Part of a small language model's weights.
Size: 9 layers, width 128, 4 heads of 32, vocabulary 512, 1.83M parameters.
Each number is 500 + 50 x the weight over its row's rms, rounded and kept within 0 to 999. Layers, rows and columns count from 0. Numbers have three digits each. The size before them is the row's rms in percent of the matrix's.

# up: layer 5 MLP up, 320x128, rms 0.18, rows 22-141, columns 0-31
# down: layer 5 MLP down (transposed), 320x128, rms 0.178, rows 22-141, columns 0-31
# gate: layer 5 MLP gate, 320x128, rms 0.188, rows 23-142, columns 0-31
up22 101:444439438474469487589561521516489491452475548526519520532603462510539531572538477508478600424465
down22 100:464564506506510400494552517521449504475476506568488447542532437441476460461468454466476495492447
gate23 091:491495550484407623475475521559528541465448440504565537430479521492518487456497484537444458486604
up23 097:451542345461468439496466457472484531538517431520481459590482455484521501501496560529539502549469
down23 089:548477574509505498392522449437497515506524533470479502450532449458427532518508476515464418529554
gate24 092:445519494548495463594422557466492586445425498533455455615524564448541531528481413520533591521553
up24 100:428521462578533471560458460509549550415536515509469512536576458500549422494485421502530661453523
down24 092:475496507494504525518539516452456487464499478466445556479467487502440440503481543493493456570494
gate25 100:503430414423526549487486376478542507561443561506493562590501494477537461556609517473534537482575
up25 101:466496480585444384471541484493370520522476493575559456552582413592459495554456489581426472416494
down25 100:469502550460495474468471546487492501450457498616336444513531462555545495520547440572606533500540
gate26 102:563536443512454548544489500471493518463474500528496449530616519417495555421505487484553485487469
up26 102:524408445422506460505536499433453503520412522528472402565489509544486452557496424569366594458422
down26 103:495493513563495495576514425540489423532583523443435416530415512575623482522515562563475491521439
gate27 102:551570418554486464568506468474490503545509552510487441498457441502472493380566519460456485519599
up27 102:484571418509520597545570543497572470534495465415522537476553440539423508485434528418356657453576
down27 100:557476472477473498646497590478491483550529525499551428437498525529472539530504608452485464426411
gate28 096:569560468598468565479519517502525487460465480531491504477596602501529543497440472362495493545557
up28 098:511473558559418456516452543499476536501486541544519424477573503477509397463545522562421476471468
down28 101:526532501510482481516486409607612542426506458534461535505551496563590539469455432458501545482451
gate29 090:482446438555552480628455516543508493530540510483505482453535498439439524424523399436510464581542
up29 093:522500562513396477478473486505491488502435517539447429501527483561550528481450541519479550479503
down29 094:435372420559521538482511484568452507423560558499536514537493488464540570487487434412516494480587
gate30 110:421538417462424461466408491485523413496463593558535487491430503452546457461417441482542553541553
up30 088:521559476487443484437509524486511521519538558434525505416369473492455447493412432390480460533549
down30 094:503548477515469519508559569496513575540504463546485531403439520453505496482497507525528437532568
gate31 109:567463552548540495560493484541521502559472498537488526543531477473506518458536514570463429487469
up31 101:462556477481512584512557508509466489520442486567516564511516416426515519514446581529475516496538
down31 103:503495523525408508503482511494488493426481599521531510535496473407456554501542475425485500525478
gate32 105:513495517479394486600523479548571477477536584465459527547417483448524589530407486510476524614473
up32 106:442477466479587483508478538549357528497511541554565417462468500461512504495573515432447458508399
down32 105:569448477428497483525552512432404474415412479537538534550435522524489582498467447605451534483422
gate33 101:573443400491549488442522528419459526488547507518484463553436495521544517540555451455590535501492
up33 102:494589505507521504459451466460528466536461561529573464588493433453419544479561517487531541570528
down33 102:549447433533550458498529432470573394500478464514507535524427560487393508507506527421466440573435
gate34 098:481478448444552538538503576472461505537502596466419489481458421486421474466459540546577409605464
up34 099:529499452564457541488504548516566456561481432477578505475595508542475537450471463549608504557559
down34 100:523557449544516506558504496392515494538456589503538466481518376589516503501537470442523471527423
gate35 096:499465498516437531597538467485470495468465569468488524529510493462514522475483563444549476535465
up35 093:530503549484455657529525576597481463445477503450510479491532532496494562486455558492522554436535
down35 094:498496492551451460454562491457412483486483556428562578454645544472438470537481539528536487530528
gate36 103:478483499519465536423501464487512608513598587542516474524451461485481446466487477506510521512448
up36 102:503515518453499485460441513467557485460539510425404601475543499551552463540451584476473456485510
down36 103:458514533500468489595410552512431451511506515525613538456534502551523442493518545527512485455509
gate37 094:482420522491511569503550432487572444469428528520520447582577545498479464484550486488453460571603
up37 096:488476559501465555469470472631515540450461476403447458552500518615521457425503476502524468548477
down37 098:448467462476524521515516473419535509520503498538497441502554496437534440390487502488463430548432
gate38 097:471525418479529484513456503456506478609526460547484456570464479444449502553421507394471445536460
up38 106:487469490507581485552497420488634574528487448551537418493498476440456479470491388462499478497574
down38 104:554437441492529589513494410481486488529538509567340532537457558519526487441501527523583537558428
gate39 103:507468542418468533586424499527564448426432463459506485487538457420509564490492527494557560556506
up39 095:495406551501428515511423502483589467460465468583444431491487562520563463497514447582518602508477
down39 097:464471506529544515476549431608526517511501455472481406456331503443463539516556499500422433451517
gate40 101:455476455553399545514318410486457493517580528509561440491501472421491488506432436431410562333451
up40 103:488479592474511616579526476618485459519567555480511494419489476532447460508470574557618584500566
down40 100:547541456514551396506491447579458574526496528518456516536521398433522543537451460404484489484510
gate41 099:521475523505512473543473442450544455463533480402525553536520470534574465520458509528453471473460
up41 098:583516514559451611513460456548584504438504508477475485506445528517492439597526361522476543499550
down41 098:498489469550554526558532445454498532552426574464505558530532578497480472459523563491490442500571
gate42 100:481426401494572518536541414479408544530354526562558525455546469527520509487481490512438410519537
up42 104:470458522394517443502497457543505491530529575442458508511473414477508450416439393574513520526437
down42 104:543469541608530522527484545517518521616508598561378501469466482516425462485462455490566547534628
gate43 101:433451433554492524457474442500433485480517594484497476546562385426502454559387416472502603502497
up43 094:558565538484502523368531500563519497405512591508469561445484512472466516547443487552535522488472
down43 097:514470522482513473470521529564556527521479559668417581578542501551492491496447473525579496453479
gate44 094:494495476408509462467575464466499464530490509516505501488504517566528650485523569460539501552540
up44 096:485487508486490464436535596486474445451506415562492523450567498460449551512480583474479513460496
down44 093:508527520495474528509552556510554428531503454482468461526570532425568421555563486567514480399485
gate45 103:521469525475535529576410431526573496532499553540518465551464505503521465420521459434473481538538
up45 098:487596488540479415495476508517520560545526479468489582570496614435534574551500525516524509528567
down45 098:540488478507496534476448560518482496496527518604422470503381478507499429506411528529515527493464
gate46 099:485410508448578458531520499415484389475422545584485463531518476527505497544480497449486499430466
up46 098:526472552483516500513479556481388423502513563442576504554515472521379534515440540542470413525481
down46 099:520499553497548452490467476502489533462521530474440498542499530481441555493522521492477549532494
gate47 110:372487506519452565498467494471483499477405423489525434509510508571526416502446536530504516454469
up47 119:568512392530555453546532526584468540509529585491408580545450550513467573486574493464440461568542
down47 104:467477517535493525539469480495451497561446557501514500478500511510458516495509475543483504500496
gate48 103:585543404595456487493475504526495568474598525497544447517366492400565534505402452527461484473491
up48 107:599516477520547487547461476434533484450438559574421468512482521495540424415517541379538514473498
down48 107:464463555419525436512498458447443423538542506603434547505564465445454433505540449496537496479529
gate49 100:405468528484473481516517529542567543452487546582592480535460550479541545497476464544489475611496
up49 102:473502575485528430520454479470570505314511573551529594538518469461437456435421475458546522426506
down49 100:503537503455560499496531627465452449521555482496427525387491556508544487548497508553511529429477
gate50 091:584444515511530536624462546502497447530488484455462432392428504607441469552518521518493460504575
up50 090:482384475526457560618504496437489517544469420499533437523484459542429439522468451562426484558496
down50 092:494497427429544509484540639481519534505538439485442523499437463483508411517517552516502471466622
gate51 103:437476482565542553532453439586497444500480571532478571516386495488421493507466465446503531500555
up51 100:548446482485442495530570500447335450529570413565415511395542552467530559532477533522466484354522
down51 103:471519458528528499439528551443458497487497556531535541519447463455509409504509490496412580496471
gate52 095:502431491559573504559579475482469402521444558411479539504507485586526543545488604522444384479518
up52 094:457412421561494451498472376493535489537569473547545525563536449545510554516460456558473576419502
down52 093:593452584491564534529563536495488511518449462519478481438518521505551496588518524518393479475475
gate53 099:509501421520526516505417471433500566506383575471483460500542448521550502433429523563471490587512
up53 108:451479551457549398564585564604454471482482523480505427549522553459540492560458420489462514498416
down53 104:466530465497499466410472532532450459535486652615479533476459527522524493464507474564466493501461
gate54 106:477465365478481435562447399445498512449429465480419577552486463445494405363505492496498518482465
up54 110:534543475471523525421473466472536456463488559429531512586584488484489507480536503468447574560613
down54 111:418448458542426501459495592531470435459428517581462434456539476560544524479438563467448525543463
gate55 106:548449448494412525508463487508397576560514555488502460445557490392507547494494497552491508520524
up55 107:554419577453518466485428388420568490505457480457541567530418463428626491452516566534557508510518
down55 106:428502415430408518504540499459512551499474544497612454451549476444535556520509491445557490437488
gate56 093:423519499458549638551446487526537467480507595507421531520537525489538502450492480527501389550451
up56 100:503458457491535557485519482514411581500497507598486490420557534374476543543481470477504555549510
down56 099:526466501345574482477554560531519517539629499532452524531507512554614579494500482546479532473561
gate57 108:505512444503499505485497383482473573509508503504498453603494434491442443566435568511508537451444
up57 112:537493531512496492506519546506459442502511530500564513440489635540527576463600350508499436470453
down57 110:428537515540561562537536480476509423566545462471452468459497494618547558472525511413453515492487
gate58 104:467516508422523551587482427473549430537522552551473532455546498455571517449415530551566423463457
up58 097:486526497452463549571512459537530425371486501492485537566499494572587514513493481415501553381526
down58 097:528577455452458565579429500468531495564461518553531471375501465536566389549488509379432466480437
gate59 098:473525542513474577430496490475549468374457523524426469397492479528469524431439639497583410498544
up59 098:524450565478607537380393541512450473486443544588461526421583454543492527538546453475522517445451
down59 102:504503490438412444522542547503580537513412415548461462453502516537474463593547482545532511464523
gate60 094:426450424525470468544451522483477494570436514536458415581482524431538565499494431534503510480468
up60 095:460498512469503490495527509518488519538540516420545459561440534524594543608571465458616489476427
down60 099:504571595449411467520497586514468509587557442440495532511491555480592526455510482403511436483494
gate61 108:509437496558517585494435364515434532479487467545439375471509482470519496503487481509493523492428
up61 113:479494604613486578413456515474538597451507444472462456479594453555478491482495483434446440472463
down61 104:519538471515471507474473481501532482472508481464523472468501448515513515522515511423433527535504
gate62 101:428488555541518506532508376465541529440561442399467632533534499533540483545456500522539528544511
up62 098:490531535528500518513474554439466441460619461411495586481559588496509482492505567439511478375552
down62 098:482536483497444461535500492477444499516483498449390592524521552451627454480499495432490367418355
gate63 104:527438453470507435544456496507501480501386498500507528464517503495496539535548462469458470439538
up63 100:506501514596508600452609485443483518554453542531468412577487466446576434551562599498506539480486
down63 101:561544477529446493557495522483520489503570531457490549461499534543512569519507430441503382553543
gate64 102:508542475400512472563505461456430572528571518480590473487536523532436469434538400559498499549495
up64 102:465469501464484509470487505493555509452507475353489507503549470504537500498490542466485572448441
down64 099:549577508537458606541526571514555508514487426516483518536420483471542577477464577529430463490443
gate65 100:586550516549478511458532521523501388481453406517546434513494557487495562533492495518540488494421
up65 098:534481481503471517504476515476598360515394493485530454492532455417535558517447508538556531536463
down65 097:519468519499509480495499453531434589547563526474410585479450561549454452472589486435378446453534
gate66 096:460417408455464469557404434454512516412441538508508466527486477565494535523441437507473528529556
up66 091:420476485426446483525439486503495494509538526501510436529477566516451467552460504538569508501530
down66 094:555449473481485447528487585537607535472457412410512421564471542573474548552507547513507470511532
gate67 103:483570504448559579510415546505550565555426609507458540477524495492432439488494403459556586509537
up67 106:445444513547542502457542551471495456479606508465519504488540504565497554488512524544489444586523
down67 105:477550489530531391471511596579433441434532486570471524496460417453472479488502475486506549471580
gate68 104:461408511533453497509396411509419455510427540470482499611489494452558510565457476518502476610515
up68 100:489456442548533482507646513443540537440546458550595453403476476497458475440481450536438508501468
down68 100:476461514529455520521408552508541490402371540627492488499509480533537566445493475455554582491582
gate69 096:481514546415501535499506508571534475494541559446467504435530499548448572441483528440477565532522
up69 100:495457470486515491557598583572420453481527465489469501484513405510647533562510598452491550510468
down69 101:515607478501533534550545535414425536421549503444583481474598518485448565476519543484519527507554
gate70 107:468441447446468404530414447465546576470459490482556452466389425527451460449522483508444447501520
up70 096:400468542553511516480470557511496456604495517481477462448466568496547511476535505587421364529443
down70 098:454486471489523544507515556522481514566515491471567392517526451517506569510540538496403479512526
gate71 105:461590514464508525608525543477554477529473504457461436504471556501499618498521461453484486556505
up71 098:450441518487536404446491412457495473529551529530468548528464488485494515477510436537493552427384
down71 095:522477423454539468509497410479424529482485470608532483460530509502523582400483517379448520503511
gate72 103:481352328533386486502534510457468464593423513518536513547498532447483471469529532465498530493570
up72 100:513594561473519485590439514495579464528439544507553495355497440517512483503580496553558501491506
down72 101:496498455561451447518496458446477465435583603482567547481484454511521473435546464491530486580534
gate73 098:431457437487529413513481526518459444476379499491532552477436446428413506460495594486504473499558
up73 098:574546495519530467430639462484464527449559546592582495531570501492545544507513449470546480543549
down73 098:496473479527436404518564482493500481546462465575484472461464489507494485518567517570460511468554
gate74 096:465572468502514437491465450489534509463532472522572397460521531534554492385432563465507494526537
up74 099:487546540507537510466445535437494451436507498500442492481483497494544542556595470428451461551466
down74 099:491440491485574494482427612534563548462550432492502460520526443575493482478501523471494347374466
gate75 097:520502498447487461499531458468570536460607532482497525474415463463510507444433504466461498478502
up75 102:491547546478505493524565518473520539501492394432496469467504586525497495493490493479482530414417
down75 102:435556490531512501493540570519462439461526594509485481467484541424568514444446445514568517605530
gate76 091:494425613482545480460519488447451439528506444442627500521584447513527580450491421554547503468508
up76 100:487539425435513499375548459513337450606509513475602530497516507474526548561490580531509519526549
down76 102:463493645519527511532527559501468472504424516563649525545573530512434525366424489525510540491449
gate77 099:434528526528565485504549542469444540564474508499545451490487487467346450475519449492493488470535
up77 088:473412502510514534550451481482526493509617493480553569481429524503414498435414475489485525513445
down77 093:447431491498513476505491465535477498518576506482579462534554436558506469487451531476566446536475
gate78 097:568462445509483464611468503590514539473474440476462450513392480490438458518501548468443529615463
up78 098:559402618412449543505477449400523562515508447515485452498473512441475514476551555495429541469472
down78 097:558544503440516535578496509498542577487519402489474517516406584519501459544517454502484522463555
gate79 092:529429577574489471480448538507488465477486504533469469532466472465465595476445505500547474598453
up79 097:549501478509617462435488543502520541472430518592533454456570538477407555592523473505504504533453
down79 098:532428498545529506476497489554438481466405492503489509488496493471530473561394407507504480503530
gate80 106:443419470476474553496511421522392448515475497511428554431442580452567465521571520391444489520522
up80 107:424531547494460576468542514500474441518475567497490480512335496476491455446528478432523580605485
down80 106:526475547461476473554479511538531483516470542505575537490558527491520503496508535516600473490456
gate81 101:562439480491448482459439499492532528581585488439591470493472547508561560450401429414531473520579
up81 103:454455537359457560506406526530471503559500425406509582475536462533507477441471442538545523475508
down81 101:452463515523480480505667518491436550577461532507492510477357476505515490453527505513544566540538
gate82 097:483515509456483512511507468473507488462502548544491497435491435553462493443547589596530492585527
up82 103:458465568524550478496487413421463484448514384470442529480516522479467422523419459520467543403475
down82 101:412587517510530523537562571584424396475615553469554470517498449525549508472498501525518403541544
gate83 106:466477460488536445571558446508486441441488496517530447496561534507378481473523426519418467540573
up83 097:457585605508645516453489450496555498397540538507471503422518472529451454428496533478521475525538
down83 098:514420588481453500503397483431517525522437514463530589534473428458472426565457578489450382515433
gate84 101:490481397543496457544562464543453495446463394554522455523470446529463410478427454532493482573498
up84 098:487503517480507506319503530490450473477489480532469614469479449451562507539455546504574586470546
down84 098:522447512584562493555517469426497452453525439543456512573506520452576450460511485556453438562584
gate85 095:495536536465542508542479457507456551517448475455497467537528558454514505441459403579459491457476
up85 101:486541471486524527601516588501522480498460472543496390502588536515495580467525489580530437588504
down85 101:500484590518468499506409465469558497471404504496540458622506512434445463441485484598456500541517
gate86 107:521493557508456469595435523447554530449487440533492586494604496559461512486531549494523539508501
up86 105:536622487420412526511459545533525596469530425471505520489522536499491529539453518398478468491611
down86 104:510492563538557552386459472525513494608566457490488499560485407502498498438560497529495466501531
gate87 100:493466501453467629516526514517536498469469551560454478498506436431441457454465535545585541536489
up87 099:497564456539507439475452437523451493545482491478496530609409579457549567477606417581482469565540
down87 098:523498473536471509521428532535416545504479482562469568507562479544585478453424486597531522599606
gate88 101:497433411572574448487424442449573531518498526421500539458511501454460523497482413491500643489481
up88 100:704471533538480507555485453605409561564514434501464465516461510470543426485496561522569552415578
down88 098:449449511573549493463545440441470432437485540575568451465415424466446506460486583498504494550475
gate89 106:548474431524510562512544455460547547486482585499583563480476526516422434519399515440461566437457
up89 102:451475619470450444437505567533543551511450424523463495533533462549556574414479491513521388469545
down89 101:547495478509581469407507457469536460538505443488468485547456501513555491483488516541441525499558
gate90 093:546487481520561490499483434500493522496522526589543559436571576552498515567609496486524387492539
up90 093:549426533480594549475500472485368492513494439515620545415529495536614504504518497542489502422542
down90 092:549486536547567502514476560444519523544497386525560502417461574481469525540548505504535543511541
gate91 104:420571415517534465442495467511546497533427500489540551523487437521492464503465510485444505466513
up91 099:536508522560519490579435540512462587511444441420545569540468524476496511477489604578555498551435
down91 101:437559525632428500458489596587471509408490469469487523531532479474529472515434564579506479528493
gate92 096:530510427485532521541631454502503476451421536430504487546388493539494505530571544513474513484464
up92 100:510544630528674449445538482481591545552529571438512459454473436493520490538459540582534511545510
down92 100:552432522479442485561474486534429463475485457442533484490455511504375526470572389454518510468567
gate93 107:514490458517505477591468401444466565513476548550461477524456312470443522484437561463453492580537
up93 100:541551505522481476490437496557486517449554502580474502458546496524562431473489489453439570446503
down93 102:498477508542510568437516571523561486537450493480459471519481515435443512505558521570436526496458
gate94 090:505548481526451468525486519489487529481546480471499428439534413494446558506503439560487571391522
up94 097:482523507490471447466549512489528511493541573523440458578542496530478464520446542461599437526414
down94 096:476612436482516485553473545495491496585485513515496530493405479471489578483518496499517490496530
gate95 099:511501513509476534600397521518486521566497462479474497619499482422547456427481479392547587490561
up95 096:512567500449606509565397631558532534508511454458472509616507486467526518432472530466537571392523
down95 097:551576502464523542595576504567469408527545403568428514468526417527456431501466517499454552461453
gate96 089:511455488530590486571464491410554442478480591426537432463514552520547477533602469513426499492412
up96 092:546502524465563519526477609491526489584480507380482550477478579506548453548553569480473579472418
down96 098:599426595395533467531422611583454545507513470518530558492482545468458479486528465484459550455443
gate97 093:418432436467438475583459523501506508419458514524472472492530507395458531447568455547515508525528
up97 092:534514492467463474486576569514512561455602449521428561492413444500503507585566553438606497486512
down97 098:592587551511531547472592466458550476572564396524468584410491503508484548548498553435578488566434
gate98 098:510491457478470470588370473484457469623490506506497456500473417484569542525506466474496547577475
up98 097:484442485511459466499491400535492521472520572504532531531432554588558479529567477567475552603504
down98 097:514508497536406515527559439546512542516505535548500479508471559475515493454450369532498494539456
gate99 104:511514538448494504538467527515554532530465526479483514544518616543450567466456573567532481489607
up99 091:448476507501515508491586414540532406476472535540514533489414389508549504525530418457461547487514
down99 094:509547496576506454388476548515436451521488511472466534550563492591469501558502454534587488582541
gate100 108:477523531477562425548343475329589478442560497590475581522545509497639575402507478506500481513484
up100 100:569479546535499554543495556534463606453515492540554438512474449555546547479395426538525570461464
down100 098:533457460507458535579535500584606517504553492539445552516552496469441537572431527472465566456503
gate101 101:461482451523493434505467481461462459418405566437498558514420461528504479424412488564511520560517
up101 099:527478511540481472530568506461490522347467514466491480584467554446517520522461454551453445530393
down101 098:485418410529525457420563526499437478543478478444461433578458572449576489484558562500452520488524
gate102 105:520545522511514509473432508511520581553450501467631482487459559517458540529563420457473506478479
up102 106:485511493558450545503487461467507516593525438532509503513561512573510496461477511576531341544468
down102 107:540594426496459462529448390458492480490501422509415464523515462585487416503496493456513579503535
gate103 091:478420500509487556522419513413491473564457597539537368501445544453521461450481490437516523498568
up103 091:478435522407490660521481505481535487551535533455529438447400538515522470525522527442566486477501
down103 092:502548617486465472514501536479538604409537470441534570559538601502592504566478481525507534476484
gate104 107:447557421483545558541410421390545516498550539609542518581515391459457508399422512533562474488395
up104 104:502508396471433484403603505421518489515550460445465518487516421485570553422562576526511597537553
down104 103:588541515536546498449437640541465542428490446533568481535534523475519430457560607609511481526500
gate105 091:364509505579414586512434522485564455509436548472524514478544558546540582413500448544496498538484
up105 087:509491547454461515592421485439538508552527463491573540436455451400564634448481500536470540478550
down105 082:597485510522570572486531487462511479429548523507510505502580407452454445531551492487560504541568
gate106 107:549518429656538489419402484462444464526525530550498508436462565458541557424509414475496513509445
up106 106:538381546538529610522495491526512514554561473507615509499465488546434543548465531504545590536520
down106 104:499571550433579411586529517492471454475499469462500482470457472483445565533443491477480458605541
gate107 098:451465360503489429577449495473510500594457490411608497466513492517511488544401529524467418496531
up107 095:510430481501499497560562465398431519499478477460507488410501609489474496428527543528554523432457
down107 096:503553560549602439540516523562520566431488511566509536524470550457353531488533430434574507402419
gate108 099:434437483478517502515408497449541592537443456462575453558453523422508541484539459523506457506558
up108 097:512609545442513514469513542613589485546529553537411548460481519514445535527597508535521441390460
down108 099:451457476524540563467562501515468578526535561460480453497425626436503415584508470529447491507623
gate109 097:486478472501468442506484592535465533530423476452429444470558555481573520515434507491433494421486
up109 092:523478482521501501515494424479476476501501594602484568468447522391473533481533435503544473607574
down109 094:501550559522501489501441505489428517541442576541531459527527476379524542431448486564498505568395
gate110 103:426503438483527476579439458520480576579462508522463516442516495452349447557473431533520526496459
up110 103:468506522489512554503489513417541448586507526503545456423511457479525533482464477430464606510598
down110 105:461520541543423472448491443471436567508491534415545456559416560423508563503520453575558597571491
gate111 096:418525502447522520527458489373527452400514559533497504477435457515539589405418479570436465540551
up111 101:521501356552516464526555541432524579442499499464475562595505460389448500509404424474450375527531
down111 101:553469476509466554477472476524517518565490555510426503398508550481445487471477528415501582513499
gate112 110:494554455517574523474504399500518501496505539465481427527440483497564424369486477552511513583529
up112 110:531575485429530472383522475395519554508497544529555549464457470495467530450362483586490517460509
down112 111:462574588492513548515536596539475396493566480497507507466517518514436437542496518525426539475524
gate113 109:539552549546449540479521444445544490513526403430479561545481418470540562452376553474495513442472
up113 109:518512470505424443584466470483537537510423485384590477527407491529465484488518649519423532582439
down113 110:506523486564507456477497517482500502494495439492500438456522475425426446519552477527514459558567
gate114 099:539510528535519499513542485531564508478520521537329430503490536470524535483393468526598484496385
up114 099:508449451534540555553504477519465521499599543507515508470434599521573483448618461629544562556391
down114 102:503538407582494422498580520436515558609482428526569362521408543516560490491499479533498471503483
gate115 095:492448529486601540539518493428452504531506413584591456474485521577500526463515529446529563477492
up115 085:535514483418451434450583511537415538485458524449404514381437463432532483482480425478528438494485
down115 090:564571488534471507489459497419531456577495622438379474585586464458469457470454487508493557527446
gate116 096:457535392572565414455464471482409494460523547552616518470432486507421535500545486445505469539460
up116 096:462564511597532517438449586510496502560512507499513556524486482466443574382512501400557492544446
down116 099:450608525421492529593507530486458543506465465469524460398504521570542488506465424502505447432536
gate117 102:467391539526517522615486467517407496600493477507541446497486415553458442525521479537455516524481
up117 102:480531559484516490444391576450505470532541538459481525519522499571547487471535455491416474558407
down117 103:421576472510411540506582479384512450521449541590484483495546431438492489508469473517427485514533
gate118 090:538517497402395480502557472565458413511482543525496459498477526567494503438487562447482449428414
up118 093:553480501518580538542491497485436604560550479466561602544470459525455422574533487529472587520579
down118 091:519466479664477423571422449484498473508397575401567476499501413493493517487449518530447573478483
gate119 097:493476492542472635569517498436559430483497506472539452528497482551535578556415529503496399536446
up119 104:624423515489444439471480560522489540503492480411527549454568565548534522564590435508451455531591
down119 108:444551583427546529518506536497499504524474440573550539463543423469550431533511519635543380455517
gate120 099:462465543544533442514512428446501600443462531594527468543500426478538449500418483506438477469480
up120 098:543449503494430432535594477528491526415506540575560491542519447473538410535451525490510529474438
down120 100:474468490507526415469505531531521456572550533432472546495480476476513512489579509455536446463516
gate121 096:462489504470463485476416487469458437501408547487503503546460496456479511430560443511448546469548
up121 087:517500481441428528459462526485410516511495498547423479591446464473502370400528476435455517464452
down121 094:526483551556556597489480557488518539460509499469549510533493526456479452513453452508450441392491
gate122 107:427511456530441540508512486486453511464432463449518464452502428563514460569518403539465551468456
up122 111:477550403384564465442575500472522501502528544415513481557487570449467542484491469587525557554541
down122 107:535499558532653474489543500487522566477542470450484491541497514491499505474556454551479552533496
gate123 102:388504505562480555458552505534517490458497597529402478458579492535535416483488492561499508549550
up123 111:487430518552501473529460565541471497515574574562492585585553534524517449474501553464499546477577
down123 111:450570537443460545516552502407484447457589530519503504465468561555475634562457562466507493509435
gate124 113:426540476536508391558448417493555554508445616542523403445521434466505454492465500497537620500453
up124 110:487460499531534482507524373492498450458608538533616519435527553421497492489421428516408519462478
down124 110:557511496509509554553492540492496589427486521528518559563526493493488493457474527482487512517405
gate125 098:575491486514492409499410483479388551642514556469563523430532540526533475564486432496445447420556
up125 101:516510564568474480493451615505460467591490484516435574499466539511568487508485561467460477386479
down125 101:442535467440449535459506507440494512568482539473510496507471502446485566469468523459440489458438
gate126 102:428525427521596520440520418400473493493495555597553521410508467405441515465426550490518475453491
up126 105:559635504538454568507552561522450443569490475447439489457505501539585582494485444435527523496517
down126 105:448405399503608454574529521568475471581494483554461498446469447486593424525472481580422536481472
gate127 098:499590517502546478404485474477473503399502571487509440446557513513488569473600523426528515457481
up127 103:531515473584501523553592506534532455542568411466456437524485523425535495545458439487452547490491
down127 104:497495469470521463566452445482472527452535498556508568473500439474369562493445628442474531470488
gate128 102:483471476469556551567482450448521457369465513506434488425607505492439457428502518415427509636520
up128 095:541509460543588477555437461545533493419557448472389475473528514566469394469564549416378428540500
down128 098:547547490540485499482421518512575521525499563456458503615389451449543453480547506446532429455442
gate129 097:457505484545521451480429535429568460439493512514411527451480519610544485360531547435453513523520
up129 100:473461579585496524511499526533513502551489492522499422483434506494449543451493468493495467515530
down129 100:450497524471551468576537546535504474497440495559480441443494509434534505458469559507481564417553
gate130 103:458446550446462430494461485466481481502441568386516452494468517555490534513538528449467476538538
up130 100:588524497445484454461443587535563495583472551453512502476398490516497495447540501429458464582490
down130 095:477583472507462489495507488510552550467582463422514540569456505614525486474479538555490566513434
gate131 099:503516508557549476411499523451465480509431542500468566487395504513412580443533530364474474551462
up131 096:498487447421503527540549533483488541535410482515510477451477420471460438480538571498626482454590
down131 099:471441542554575480443502414484494434493535450415556475506466483495494483540490500554461507564525
gate132 107:482555493601465496524480549453561479354591513590503521558527478486528533515473585528500494492408
up132 107:513569443529480421528494523489475534527496516529530509562606468460572499364519488583505538379473
down132 104:512578449455476470503414498516587448518639586527509464512498488428541485473524572569516454570459
gate133 100:462505552559508453466565397565426447505558522487555538429434592476492543434535497418436486531492
up133 098:485522525412489474545515561472526502521516497470428552488578446553586588585494575518542503483541
down133 099:533450512584526546474464436573432536484462513487566517512517521471448605434420466408606551554455
gate134 105:473422386525429544528485592546563509512429496438464409561498530456490456533463361511540525560505
up134 105:525527501544485528512491415599477499496491500467409535452504501524430498555534562466453538484586
down134 108:508555543429477407480557545509555473454476481532526489429484579502505442511507498545509505486489
gate135 109:467481506488509614547497528497435482391472516464471535526461484565538464506502520543474556573519
up135 106:585540596473458566470431529488446455540518400429518558456576480470543561506508493593487495538537
down135 106:514516520556493480476508603529475506523576460546433547512583535424548468524508469459469558438406
gate136 106:458563473512541550563477452443490511425391475441522494492456548417488477421443460419518506453526
up136 106:509387359538515508556541549489433515503566474563629563558516509445402478576501529501491484445530
down136 104:515559491503479520550478515423486500411469560506473574469435524500599507474523448414516582533471
gate137 108:499426509452442500448476430521445459480425579585593532430518428505522484430480488611447395433541
up137 108:497548515515522482586414428442490555531586552455465604502431521392484440478528496459514476518420
down137 112:462506536496360542546526418488482493440549442530444486506470543475503572464481497498443487465652
gate138 106:460504518444509500534508500495557505434520448446537558481544567575475513458467507513420506531524
up138 096:487521515534490452566439497470462479445471426499505425489472508548554500458465507421595435484530
down138 100:511516463460497563512522559465545520591588485462483533517526571518406446492539533568516475492479
gate139 102:553492477559491459526518477452427478603461605441547433519474483520463587468501531528529607583541
up139 096:420449464516495536477575523516464516459516535466554452515402493494580468412506513478444455627602
down139 097:497465432551457479515456523484492416502448532473533507406488451559460502555444544492576587501567
gate140 107:442478475459574526483425584536487540486522462436532534467564479475526528447459527525485539520530
up140 102:525453498463638513460450504435550490498469545489506586548478534523508533411429426490508580465532
down140 102:481568360515534468457512510530454453501600473467448469569537549503464439457565552467495444473446
gate141 097:566499518608467531351528435490520543455481480490566456453482467515478538511470461436413519449475
up141 105:483554497491482536493444454455499442479557396437468530524503417607427525494521489450506480473514
down141 106:498548501504481569510453445548552502559472527503478488538485458479390405495564534444500426505490
gate142 105:448508510499398409424461515487541548475493520420568491446531408503485533432416536499515469555544